Each number is 500 + 25 x the weight over its row's rms, rounded and kept within 0 to 999. Layers, rows and columns count from 0. Numbers have three digits each. The size before them is the row's rms in percent of the matrix's.

# up: layer 6 MLP up, 1024x256, rms 0.0425, rows 1-13, columns 0-255
# down: layer 6 MLP down (transposed), 1024x256, rms 0.0341, rows 1-12, columns 0-255
up1 091:504519540520478483529507477493492490515457531481468487480527507514528522491499510455514526524472500501506540520507528548516508532490565469520450486485482476479502515503475508487519490484510524480506513511501451510475478474495494488506513516536467445509458496501518516485452492455457561494468474489506524509518497521503519499511505515524487447517518498540496488487514519491501469495499548497479501500494504531509491478483529552487499512551502545486519497467504487511439475543491491499549520509505487430487467494478509475494482489488490498488531507446494508507458501511522497509480511515513476511468501459480475501528540546493474503537530536562501489500446475479506468445450467495445540450497510550517475518495511524480476522490505495543498518534477525504536483520510498
down1 092:451481484520482520536511518497496505503473520500527585509500456492498524516502499532477519531487465556505485497512535524482452452526491486481529516516507505494518484477552503546462489473497462531533507525489453499534489534539503501518514510550491491498538478473480465485463509520516492446519504496469502539456508505514454452478446479513481519499537467501510504500534516504514530454532510516470496475517480527484499497482427516536532445470523482497508498505460520466500490490519517515519496506483510509477512522515493519465501503501512506497490489508527518560490502514503517516481499500508469509494510491499490468515450437492509516477490496504535502504528477521465529511490507488480496496548513503489452493501492479538536442539503480511549494526516496530486473477448541
up2 102:496482480498461470520485469492509479547510493516483491520501478495510488499475495474453459481523455491506492505488512460536511536462482533526458493456484470522536517472496455558517519541496503503524508504514491512493550485458533499517512476491459502474482511490543498515481530514504537486476501516475525478512495498485498501482489509500491461489486467487494489500495551484488486495511505502477512515491477501480480489520522511521544506505530530513533464561472486562541514507527491460468549470503516536471512492475525502507448560549536511504512527481494470498524531513484506492463539485513500460498481482492501481481553495490528508495523507496518473528477532530529552526512519506449559560522462476498505495487489466462518497545542470466487486504450486504488458496488503
down2 100:521495505474497516468534492488515514453474489519541483491462533516500544516530521497514490483513488522522527524499487500494490509476487496518511466524517517467483475528512491425483487479497533516519477537467508488453468464521487537484488484480544483500494522485498474507513491478512485513511480454479498512504511523524538496516481498443525525481503516514499485508499444481476520506512524490521500478466524493504508536524520450476496464497447507524478521501525476480470485506513478522505471499439492493537497486524520511462510500509494505498462481522502457542507463518542457502517519519461562524523468519540507482552521516525489508474514486509574519529494507511482448500488509490508469457438487486531433516503476524511495492495433547554495500498526493510519548512515501
up3 093:517468532491502439541534505499490509511433523488509480486523482514515486538455536497465459488511504522526559505481498520487465532431507496508509480513502528492464487460494514517519455480499523509528490502455461470443459512524483475498504463477525525540496493485462516478533497528475512508500520510502535510501504488467517514528534521506489521485484487475471482521537521497490477511508538528548455491455500522506475532447492494494506496490544502522517505525495445509493525505520522505512494565490473466500533484485508524506520547544499498490496484488509516508493472470526555448531527532476501491471499518455484482502526513464498524492482508527492469532519467467464476479453544543544473480475503517510480469498493507487509522508505488551510491518510513509503497485540517
down3 087:464486502514506536510493498551499492496573534501491570555512469447458521508504485513465499473530485525536464509489485539510495496541517478508507569547511495562501469473501481503520486526522473499503535461509481514508511483512520489468512492514502506463473482508452519503476493527497528502511469499473492432514543513537459483502500466485477525484517472543477467463482485486523478481463511500517485449508503505523491482509461540441498515522492515445468481532500507503524470503497484511511497520516494493551462513485496512480489495471524510516474459498494504505490516476516489538481481458467483484518474526514529506527483523460495489499538509469476483494530526523498489499490503508460455507503549498493517488502474453521544473513488560529498537497515470495490490511518518
up4 097:491463494459498498536486506473526470488480493485538503504508524487485485513498550489473478460514488482474510518496509461521522522535514454499537538502514509485483508501504506490508490542472474521510479544508510528476485524491522486516507489476481516482484500482525533538522543532510531584463566485498487477527476535540477479482508451507507519486495453558494465496488488501454483506490522514483512510498512511486471488563502582479504522493503520460493497514525540543475508493513520509484471484513511546502493507480515505523499530530453460496470470491455504482481512522508470542495488536500497487483521499509437488512496484472513508480488484501518534519518515548524502513451502533478528455466480508549482493522522557495476535495520478517510461528527488496504507492547467
down4 106:456466485487489518507449492481519524462496512488482505562487476498486523536479514513503500503477524482483476515493493506448445486490497508444501469491514483522504524511479521509515476489499487496504511501468443457516485503485499478503475507534480501524466456472471507457524489461498469521499520508546491448549464494523470480517529523453489481523499475498516522517524497500508504508555536487473541502524489498504526485484488481504528438460515473493548487517532528520516556523545486486500475483515511489491494482517505527496490475527509510519484525536529518493524484456536512517465500514519521552491490442498502488494451493524482515489512511517466509480520546519498492478517488506495503566493503556444532510543497546509513517475552485521516519506436483526530495529478501
up5 093:460500474511478525492532451507498485486509446463487553488536542486504499512515503476528525519516549489473459525548492541546492455569512491491510520469500472473550492494498555494518480488500469524477467478498511514483480483553480471529501485512487470498533522489487492495499498508502520490463504489470491465526490490523491479489432489524488520504518486530508490515510530489512522458503486480524477495511515490502489482492499481509520512538515514479496514507485538486523488504511507460499500573515535502518511523463431513501471484489500502548514466500559502498504461517498499505486481543476471486522494471493488510504489522543505526496533501517485510544512503548559493514474470478545446482493536480502505483442510504521503500492515503493502509512495573439487520481541504
down5 088:526499520515509472507488505544516498498456497511523501526472450559516510498523458516499486509531501505524544472490519493458479502474516472506519497503519530467487548503495442513476486470493507477479533511545489467502477484492517518516477476497513531575523536519485494469489480528538455469447525499566488519510504510493500510477549506503503528494521496546450494476484515525502476511485460502557462506492462528481529511536454520476483470493534511489483465547503483559484502501474473481484438486487518491507495485530517492510504473510478507457510540477528495497507520513490516513503470507542496477514514526487547491518491537507505486525462541484488474526419491483479520478494488496485504508479473490500513476490494502458511482501516432495488505488490531523501542518473531
up6 104:481468512496490494510490504488538473503500487488495470468536490495516487492515497471493474514525502494492489544490492534463532517470450516486450458489485486492541516487522483546483458547513478518523543490520530498508467508543477470504500496507488506523485495490462502506546499543499456500478554469460491518501494541518482493482502497504479465489510477541472521479507488495486513514503481474509507520486488517496479501496541498530537515540470527488486515472520487485474580531436446456515502459512509552462531502470482476490474489544533482510479556480482513460465534500549505457493507477486510489488503484509514483480548512486476499496496505555492486483494525537515564510532487502527509473538452516524512522495541461490484471520540469481499534489476530497529507478479496
down6 100:517527495487519476439463545502497473486529530520487510566488471486517496495459482495491487505498475518529511508550476461499525529550502502502516547492484493456474513502481476428532506503461490514514495544473464507511501459473507505466493547527506461459546487487526483485514539500496539522449477523538523475503526497514435517493517485439499521501480509491471464458471514481475518502505530467493480510489511494498471493531485488505445482477532507541500551537516517528539519508533483516476474495512544528496499494528492488488492475487479502504547468488495499511527489499457512533510531472512514529504513466484468531516440545511527473498508509500533506492518498499516513472537498508497506531507489481489485480561540499469518507473474522494526482469531465481492506507510513
up7 087:470481501474516474469492549490478512526486476478485441493489503461515486506485508508512459513507467482543520490493491484466482526493513482483530524505515471514499444478530468520484506481470517491496535511528512510495488518517521480494508488463523485482504525478478513498522447508487500490487460472496451528567456482541503510489476472516472520469506492495509470472517503521566475484486513508471495541503472503539492505463525463474465492476512511492484475525502526491529515505499552540531528509458525451505485489469498560514466532511544495516489536527544483557473489496484474496535488521506515479547485531574462508498531527479520484535518517492515518555514540496513515484524473518494497506475468481488534554488515515513491457521525470492521500519552512504513526502476473
down7 095:479480508497498491487475487506515499481480524490534522530488482499514514489499449516478503477518533467476453514505489549520541518461498504503508529490490531481550516513465536507527454510553476498533521466496507430474497494493501505488487506477449544486542524531506519517471494492541500491480525497516534481475523516543494467474530577464513524496535477541490514495529527518487477525458482518513495492481520489526534451525449497495519516496503520489515511491525508489547470497475469481465520503524461533475524467471484441484528506499488484479509489438541493487534543508518508495485494540519509492474525525487514504498501485521530478495492495520495498456440492475439451527507497520513481505508510520543481444475510468500487476506466527512510472496516502511496520539485537
up8 076:537478553504496502531517513478484507513491464538515509471522492484510481467497520484485474506446517491536516536530529515522491503532486491510504500521502485518503523520543461450544473557503496534466513486485474463480478453510505505517467513488467516531484503474505502468520510460482535522533499479527521497521497470488520520538451504495494526533495546519496494505466471464515522494509498521491507541490512459487493542552495477543440523489464479494500498490509556542503517465473489488487505504545516522498480462512478496519484481495534487547484454464493518505496504476477495465513495515509474504458509502517438501483520485482484469545519478498507505565489480471485526507522467489494434474484511515476482512483500485460466509475541512490475499513536498470503508446453451
down8 084:483494497525484481500503474479508512437483532474452526493462497457500474507513524525497531484538528474485477476469502521541545561491487471499490482541469468554492474476521516504475456535485540495514498536479528502492512504500518520472514504487533520477523479517496481575478506515511457479445508550497534509511500486533476460486518497512483520513478478529533492511521550519529459463506473477490484492515527510496528514509479505500516529482499493535459524486515532518545494516493541503485508495513515475441499516476476473519510493519508502516464505509483509490534505512556452479500464452541557510529510502486480507502527538510543499480486424489519454452510534491500464483483509518501509502469492509472474468518492498532494536490501506458532475473495505514505495514496478
up9 100:491551482564505481463471486486501502478500483467489500458509516505516503470497480486525518452455482502489524520517468532511512486518480470477494512542535479486490469454518437467485448517513496467496497483512495504545512496468521489505501482531488520468441515472440533511473447499507426533533528458524546469521495478489477507483501460538470467504485513511518529459495513531529528517456496509505465511469495504542470521475493488480455467496531525492515517519502525492485550525492446509499462531510509514510523502507458533520503493530518504533498539444475483487541521480467490517523504489483505473504499473484498513464489488485540527467502497512486510499515520527478493531527495498525536500486548472513485545478506511465490472506532505482508477498491494488507523542484471
down9 098:447529504493517518498505494508517512538468491487503490501449493498503576484475517531481511493523510513494497435501487539492500465509499475562506513466462498530475518523483537492522525511494489486513528456489484475515423526524508505504482521512512502518487466517516464499497508529507502499511526528522469474518470490499501525507482480478475469522521475497492431538512475483515469467550502494487497461537495512442483505527491515465551533539511440535524485431501494531524495502516544544471504518520471494524528507476520475541503534506465469544520477485464523532479479528513524462520508495501509494482520483499478504474516497518499497483467506452496543500532525486487499449516493524523490562526478495462516501520473518532527519516497520494493508485517501513497453484513525
up10 100:496508554462485499482477492484521525516469497519492494516482508498525479488511530496496504447493494551524467460563494493514498469538481521534479456497510504497490537504494501546522512523473533533523549567448479470544501504501492451530526496484473494508477536555494507517515509523509497467481535520491496476467515503523523483529465493464478493524491510502501485478508503506507490501501518518523486522471531522520529509507524486449509508526490491494521512488513529522469517487467481510501519502495549470447524483506532479492512512518488462515507445528489527475513517464539456476482512519450492481471509457479545457535475491472521473519485548517523546485537494510446485506508468537499502502485517554480532521480481530465515485505492486542505495507478462456479497448515474
down10 102:464522447540472477487462513487473461508483526500487473504487488504539507539473507509486516537475474508510455475512501519537524446522501524499488491470517468493480522512467549554509505497481498494497503483465533481498507490480495477517478506483527494543499576507473490501491529514445486470492508518484509488481513529521490477515494488471549472502485517506501516536521456502493528467563499533532492505544487484497499494478503442516526458508490491486523488496497495494488491524497517511487502490521515477466515498495504471469509528511549447533500479486542515477482504468520528504473469503473467536494533461486523478504471511544504502494488508489502461506535494500504473523525506528528515443559509557469538518552482484515462497462527459516516497540498485528488465512529570
up11 105:496470508530496507498475520508489504487510465487547550476516505532479492495459485487519485482491546499485509521508489514499515479520490455498536485496504510526486484486551468476501468544475520517514490489501465502518527514525498502479477507518500480519483512498446502487553500492476524489474467537495518514514496453501540507483475513544463487489495490477528483498504434519543474482453449475457469459527459479510495480519506518525539477470464505500464475538515534479456510485468463430523520501526521541498563509483491490494487525497494512528484466458517496519498496516496496506504513487472479517500505503538535479486476476535582487507514485509479504518494511442519466482490553517459494476534531484533511515557478514487484504521487504519497497491539480510515496519444447
down11 102:512472481475518452510516486553490498493495523485519472474474494456509487503492496518520498480539513482461478501510534500483527527495457500476474506469492445475504530525496520505522484545522462508458481519488484519519467480516511503555452536497468531529533463527529515566508529511506537472497513481545526493493533525473485494456518508497529491526508486478485478452470513493467523522530533504503513466468490490508497518535509493541448519513507465526498473482497525513488509486515535494479466454471516529532484506524521508530505480446471519496452497521507498514492506560521507525473532487499535465498517485544484510488542486508486497507513463460482521506553443514460523476520483504532481472468504498461496479505504486505465521488533549482496490508495472475447510468541488
up12 095:466524519544477493516576449533508523483517466480471507466498541464490493462509482482533494547514485488476510498484469490537506515552496519489497535465517490493532501522520511489529460533472497527484494490478486477511493514533485494510520497498448517497432548505515512528534523534464543468537487492510475450522532476501485514505499517493489443510497513490539500496456492536494470483487510528485495492541499482472487532498507507519536499531499535503491551478522485490513520536530492511498458471518501524532481495485456504528485470507482489523524504464496528478522460456488491496503509483530489511487471500545487513550492513499483532508518511493489527489524441567531557512514488484478496464505538480481489468515488478505494482459509528460515549508507519471503490487514450
down12 096:459504508482508495460485529534526470525510433506492502525486462472504541513424457538467494548499505480511497531527493533510472522493503507481463523474481488465507499495520494502516479500515524513460483551489524507497497489504511506517561487493511508472525464482505517468532492479533478469446474533543486498512497479492496497465501507523463525498481527541490529467526497497519531481508457510530520488492469514523514465482507543477511532494536493487535528546501513502513486480509512522470533540565476495522488480478467520542531466507505495529493514514566488516483514502494537484466451505539509489490474511537498481508535525483509533480505484504537508521471493469501516466484458459526532501536493521471481499457502470501514521488500470501448510509453455490467523523489494
up13 098:467474491472516488479506474529509537496489483511487504508544534476467464480449510492468488476512467523497539475469501502504464530503518457527511488472489495458494540500545512529475475543447476485547498453463460521551533483511484510485509496499503506498511528515486516528495516507517476510545481499525506509504485506508547501506474481500547501530542477489500479525467486504462474492465490494442458512501521477539528493524535516519488487518532469485503530490472507524482535457479514479530517518474476487459510509466514506470459520473526498460482523523490526553481490469482477460549517516517497532468480515506522525536512543457498496528492485538524475498481524476527482521519484529539494561459510498507521533473459504467513442520472538495517501514490529518513480490509509